From a checkpoint of a small transformer trained on Wikipedia.
Architecture: rotary positions, no biases in attention or MLP, tied embeddings, attention and MLP in parallel.
Each number is 500 + 50 x the weight over its row's rms, rounded and kept within 0 to 999. Layers, rows and columns count from 0. Numbers have three digits each. The size before them is the row's rms in percent of the matrix's.

# q: layer 12 attention query, 256x256, rms 0.0357, rows 251-255, columns 128-191
# k: layer 12 attention key, 256x256, rms 0.0359, rows 251-255, columns 128-191
# v: layer 12 attention value, 256x256, rms 0.0358, rows 128-169, columns 128-191
# o: layer 12 attention output (transposed), 256x256, rms 0.0445, rows 128-168, columns 128-191
q251 122:477464523555548519402417514443476562495421584539507538540485543544479495597541464460579424532420490593469536518476473449560456564453542404568449504458477495499579519539550513478517562552529518
k251 126:552516500427561428489522541404515468511650523526484598554497519457422516488432525454492494450460447474499505472507511502496501547455528371608543500488591565559477438461562463490522553441515519
q252 125:532480544511503467411495475622457452473403504554514425559479573565461487477504543426541504518511504553582498394465443521465536498494506447481589540384495434515439426448457489497558506613521502
k252 134:504614452555464506411485519518545508505495509480494480558517528503488439479485491417427524471594515502629497489397528490477606478439484469598584580423537504499427550490459500462473517588558585
q253 120:462470505551580564559512444506582524514519465455456522406402547544497445447403486509484502528463481467455473463622521565543528411603444435480511481521500527571459546505529569527435484480534548
k253 121:483473522456456431555452546502508522499565521582400495483413480413447478466458465492462450499596438472408531549477553422553447555477509509445489484503532597453488499428549553543542435434386582
q254 120:411558464449629500428555482491534496553556490518600500521535522480516496461483432464531455472457565568508497503456447538562470476492523455487483478478478538426546312548426518485478535515514528
k254 123:579457468519488476438540523561520464439547563508478559502472623499590579542475454482489501498517513569470494532551503501442418453562482462535467499440447489589548462562460566486528563426544494
q255 128:460489527533485416462516550446458530490481516522589572582529471515494496538518427535459550456618451570555442518468558541536411529547448525518466492473470466518545470540485389463556525456530530
k255 132:508414527507416434465594419549579501541548576499493473577641551482504438479523596524462483414513576555464443567413464461480493544520544524492388465518445406563601613462553445475554501467559513
v128 109:489437539418404483515547486431545517531463535455490400466502505545461455522445513474496522482593464490514498494418498611425496527440500539444573452543557561498469497501452468384450536547517483
o128 109:526420472503503552537521469486531496527423679500494447516428435451463480488438525541515526485383544571605591498513470498488437518488579499491532404559444581479527542459499547446426450529527482
v129 101:599471447472519459415522446465456557480527461435475557498618546591559491514550468443562530472569478448560520562463499500549494495561489502466543472490489540465510430479499516556538513456463458
o129 101:474522398500425500414402542481532515521491536420566603540563399463428554494491476478497555529600605529487487435495445474533360464544413568523460510522510455585516572532530455591429513506496452
v130 105:541522510544482529492443499437469472492471508514523524467508466503445483486486484463597487427506459467424455474457538408480597486487508527416488455473518471498460487525572483486541506542511424
o130 103:458495534484516397432559493487517531565477535542490443490527461534475475592595404409485571505397500438635525487548576557517567463468460513490518530452479482484517564522511558507471501537487486
v131 106:506580428497507511495579536473525445527464404450445559519541519527578549487503506426484410551445441494520485538507363595584505575482518472452445595560519494568441528429516421483500441548513555
o131 099:509479465511586486599463446594500516490571577514556451529451539572505500652436516547547528412519529458464498531446511540503470462511525494507383499558579612479527449538540494545451498517477490
v132 100:489545494529478512504471532483420465477468485546510449455548445432419519459467612556522433575620519500488508449594601468469493545503534531565481506517499449516589559478404600464463383491537534
o132 103:395463442503500439483503482450398477461552499487537531465471524501470506390513509512443387501577504486597506484489476502530472532479492526477483517482539516497489499456541413489508490558544447
v133 104:426560519517512479449615451472487564563620562491596442473455505506581532595544442446491483497482482459565543537586509487503556509572489511506546460544566602561480477569548470472462491539380466
o133 102:541520441487487468487464583488495562427530465461515504542401476454542445560540397587495472443497470437510476552536453363515468482462445539508513592492446556488477574561564520488457525550496531
v134 111:409545541522515431564512544585599513465520446500468492462409464467483563518517512390579495474538547430435485532461548501519454571556438476567527503568542498578576536512550450469489604541520492
o134 103:426515507500429478454532492575442472363447527564474509507481463478499476534495510424441458542538552446501519483453384525507431542476531557537534532507503456566593465489580421542551551516476519
v135 107:575462398482485577561552574588478523417538485504544477463481556533497481444470617480478582523530608445473561347404549527520527536498501489367522480491465524448498526449536550581474397579560530
o135 102:471499525526488468508515539528481508481492529552379472450610472413582515439430521546455533375545518489461450527447536398585546530498498546560558476546524487488452583545438457492497441539534506
v136 106:500464472351544534502420504572519483503436527526531564479528498442516449481568444348565445478569514586510533541476586427498521520509516472570379430456458475497508460536522507460443543506484545
o136 107:437578499484549555489491494500512455553466513554545513477520516502481397536498401481500509504550614497590422538516464485489485390426527520437545495520441455590515490475586450384436459519435523
v137 105:526514497462451574562485435520482468561569525527524460547408493508478404430421533472524461550452511560367472505549523543521511488507521380464502516510481597525569510478480409478530557526525477
o137 101:553472479583508492532482517502471557505492529520503508467524586488530386513522446547468507574494446584448466506520521523522527538459499448474578465552439551479560485521485454483512570597547539
v138 110:433503510574444559574469583483490467538459439510523380422466411572413495366488551569441517560436435491501518478427489479502463482429578514480439488465547502463505466562450467507506480484484412
o138 106:512455515514547524432556518512518508462471412546518494518442519484528463478537516504517514479574469496464513562545551539458500483585501488572572444457520579561476511550481492525537576449586502
v139 107:451503488562513444468457463400566559551452388475536576533468593485479552525488507488470420547510455509611483513441505450514533538533491546428443383631451469476534579452469537508424529467442477
o139 105:436491532477450544484569465480580424491486486534432526486525436483565496529375534510546547480472502427599488447505554519580434492539465447499437448461439522522507493465532554566487606500506521
v140 116:470489559399585555530454453545555489497439564402534444443430387525481528549535497374441614475518478527467532418470548397388498477518421468495490557485510534537493479471507557477462503441523500
o140 108:534537496492495511439466477461580605504537519489482481477488515524489558488484397506441588530447525497483536494366398506513488454499585534516623453540411498457524545513442462497453480473475539
v141 112:523478440492432548473562550489545471429474427532518468462483493476470460420490502481554504443523446512459532455481534500473416467482520467468500451519457437513573613452534527553477539506452559
o141 106:570554533518516457493459519500537481528550535495635532412523532490508531482538572466537531484540479460479419574450427473496552476499520529564520541594485412543500489527478603496555537544507424
v142 104:549565464567456497555548416530409428585570519576500507454440565430595548557471525558519458521388511481513506607531527465489542457443446535511484431493559551466503550514451470543535513457487627
o142 101:447460569595408491564513478536497456606505363440452490405422612456539478518522497583484554459467525472483470553514476494424362558472453505440596504542545484453532442483419451545598499494454446
v143 110:475509393422516522444519434606512498506535425459487486582550426473524392471527521503516434524466555469465453571684485529552357525501462495557500569494379461491541542450487530487486512482393481
o143 105:538466534521545616504547475465539465473418462486530536487529465505478468536558512529529562611478449552500569521562488395475455587561490488476455553483481463626469464428596556529451503479421396
v144 105:360594524536491493465520489508446571495523498555486515515495489525531516546439450459457388563535486470543557530425466490525473455493535400437472501505521548552493500544726527453569566508542400
o144 096:493613491557534528494460487502491516569517548557449484553436495496478502509460613528452475557517534493632494497526488496444485545510514443602479385462471511486526454487550548445530533489457587
v145 110:503481515528654433431478515509477463525462478508421445509489570461574443481388527465490469457530491509559436492467412514509458524460473536458545441576476451521561496577535438549470500515540550
o145 105:492525496590663454478522502498434522457546572452454486526540547489436492492485475601482492466402454515464495458497507514502517535532476523495448507446462497546475498525444457553442567502456430
v146 112:522528450546490468401485522466498489550496543485526572507493485421581458568553500548418473464487598494552470509516501552502505443551466494529567481534442551542568533486514505425560541532472555
o146 109:520446495457527422586561461479443457538503613509562599509454446461466461558510525558472411517573503561502427513493572469516452541386525491516452520535518473483552470543510514512463462479599488
v147 113:467506460494461579489560509568496537482497444529532515439545463497546537532454409493527464459592549429418575539557582451541510471481462394487515510480459531500556456507478406434556553452502416
o147 106:416500531530504482493515532521526567436473536443535473528525474466470522343552568483494492395506496503563536435625402488504546416534544457537455418604500482512452472489505437514438437545403418
v148 107:530559615506517527465374504473504483531486563502517434417480478447556474506520461461503497423524426465505548502541423521422476479519453471531397510495531552508577484486539518339434525421471559
o148 102:526463514474537518452500529543524510468451460484389450480546435522500633519588436450432478569521563506452541557557551532398537522465516591391428503446494500549500403546519431498479473509488558
v149 106:495505473511460524527511473464558505414549457498531534473531426445482504538448523461453473512501485504440468470452533525483422447453448498475611551481563477529473560506581465416456560421511569
o149 101:531543427523588566539520540394483424462572555542564613479452517481591419481599494454429593535488530556462461471493528536522489468536505446482568501485428550438433496490481527572580511403474508
v150 107:579487422434590473549520468574517408565502465512418487490465521499448444526532464589444435511542555489501488562507491540434544523609536542523515523490430524524457497557406453468525545482527543
o150 103:458542555498495366539429526416533517567535467565442523470444535532569499489514528546475463493499611573491623396513430513495424490546545499556554510539555529545472444520479404516436482562587521
v151 109:549540504536503495593580472528517398487423532401487366440504465567522468579501542456537513566560504535509449460480592371493507486446473452414528462492495503493468561519439505542589521507455447
o151 105:485455496507429412562453529488469495492563470447387439493537528484454434469453449565539501556481382476559448440417461496534600442520443515518567458440492468537429508459564472558552468528408525
v152 103:542465418508508402498406486444498476516555603514486422530342455416475559516524559440471466499456548518544492523449553565414460455452483557509461450433521567456426457500518476517504548471435481
o152 104:406493540479477521480446462448568427430466549455506488423557452443476524470485417473468568484512507486528557528467433500475472460515550546465570444426549445551521504474520499471531546495506601
v153 106:469532577471582529488485510547504508472549482521479504535436469509580458567438515498490431474505480543524480522556413490464497405483448530560449421548486571503543551542373496516495628580441529
o153 107:510386528496552507490473531480435441581479490436512511505466479516512453504538468611535459504565444516480559463487491529447468483508449501471517534484450562488586521612497468471524486624458492
v154 107:440463536480567572550549527463479447501520527428444507565544483519468539548467541488499589493538504439505476604523513427534426411444473444399455453473479532547509503533497529576470491586446460
o154 104:446489418437578467460540505439545456529459455453469550418507504452504537455509459463486456509406508548467471481519511440520496477441579510517489478487513541484417450479467533535467458463498521
v155 103:509526500522537548515571464485441525525556368476563529536604471553469600542437470488465444529466497469450539450543463546433457511515440471468483498466518497556561418494453468542486419567469479
o155 101:449462572471496495482522488474441490539556489504553456564513451425465521472458625508519458443490469522378501540511476501460518509555395541475384458581402569530489458536502425424549459490410400
v156 097:513498407434468519428598477456520494506522472474563565466499498453498548535473623505511522450494570536501501482533528506505461564523553506436523592431511521481508463529373503534530539614447533
o156 098:509480548485439568515517441493467440451610405504485553451524442453560538465494505528505469510460450575570504465530479526469505578394483493503481389494453468538461450446590534562413455578419433
v157 105:469579493538418507464400476514459497426469501528457554518485486416545488546551492472479513510497505503453549565476541438567463566639450531480469499461516526492369503439627547401530505460426514
o157 100:448515560556550518564552573549504422560426584530423506505519491472550550525553507515431584394463506436508512528520554526507444577417485518557574519402507512466568389494493518519484463480496463
v158 104:481485513508524455572502504520553402471503445454516576424394435493434465561531418630495419470550462487424500567459565510560495509451490473493499569497488539442506565509463521530477480575532518
o158 100:486461532448537539424477498519520454499512440513444460431475447532355469496486481400536555480499514521551504507563539507485517504496546558377439451459472441563470505527445439555509563499522491
v159 110:419478511475494472511521494440421458541535413502518348519466572545471463470507505505472594507524400426525529543409482512439514568388555496579424480554483614536530554496500506482497522555556580
o159 108:458475581571517521559448540356505479534479491447503420451502497476614539477467542636509462442485439536494484515412541414503457490437467452578479503536533513431592540443493486494529493580519602
v160 113:512587567530518479523483462557584518502565507436494595435458459495558454551552427581416452443484388477506515415443523454466604452510501469541550473403516520450388501542466498440521524405567424
o160 107:559505447459537538568596486597542522475529442459473453445414428493557649515603479594491524491445576622477532425579546504484471425530520492438486563471416552371410493534458544500547435554565509
v161 107:415540477501489527559441557492569450437479605440439439605378449505464582436608532492568495541465454513516536515475487419602440484520534542511438445461440464492531481548541546473452473435520513
o161 102:454494587594517641518535490453528447475584386447391520563407571487477501478596429420500513467535492404498534492442497493506522509450594514444479493442461507497500581498399536433543504438526554
v162 104:460532488541534544601562452486499513482511513470521520588573536507519497463403547443439530496527565452483519489497585477454530494388478593567506497483495520572511474554509454513483532560589513
o162 101:486536504491463424504548494470394553573481503439508556541447469494518448564550534537471579524538527617520465590496537538530430556532422511541592417534504420542503472461504446448489398506399498
v163 117:534589559465404491565487457488469481559476482490537583441538566453578538496594491577552439509463518516434519386503493562475551450485462523520470567442532499572510544523428488543429468460438466
o163 108:445502564447428506556551525582517519654540532435391510509448540490528469571553486577568482409553419504501475407478551514485462521514458566461554556509467418483473503516532487518451441430526450
v164 111:502485476536513525528497468443547476395430479523480560522522553531402515479475593428459458537458473552394500478449526453544446488529527540563521504559497424446488464426514450508547480511534469
o164 103:475532526489579507500477529525487551452538539456497459482555460515482444545464512430483498479446494579588493483509417512471412547558472498535499484452546560565465496586407518433567427484508433
v165 101:502511498466452520478504494567445428493507527449501488419486504540518565486530509563428525458489508501597479512621601527438497542457480502448504519519529503562430463486526474532609527548530559
o165 102:502533530442443423472458395528551473470535570537527544489514381483496567484568429556544473490541446538583537629499536414490600509455520461526558501524553533442528430488483465520486477469574556
v166 117:415535471525504391592527527547498496410467501532551467517469561500542477480434493479530434586457462452528475520537453440473494434526423507490493467513456440498495570481561540552517496514545485
o166 104:526502490544622545529436660600535509509458481551540509546461528563518381453449508469416424490480431492452451504372533493453421512507488463617542519475547535448434503431500509545506554512528494
v167 103:525520541518481546517508513496527500559507416518556522557481570492470483456548530413511525474515541514441520420408545625546527480556502514375443533480493538582454536559529464520485509535522564
o167 098:509443461504579649418408518457447493546524583504450440550518510426489491585524423514474522401508497498515465469528590546575453450557560434471508492508468449520544516571430557493555548622514435
v168 105:436539578512537442488490465547501531492504525516482550447565491441563472444502450478564459435456533527436534439487469483521510478574518496445466511407515494555624555517424481511573496516431502
o168 104:462467506482518498498448394407560590493539535488597570607499545400579455393600556525514546537458487421484568518503553480500562453525488587573396514466527544541516564541499487498489529481513456
v169 115:563454480406511503515584584499517461475502537445511540506493464473441565475476480580556405500466529508494514524497503578475571501553507529570516601498387616510538437606438551507449504581494498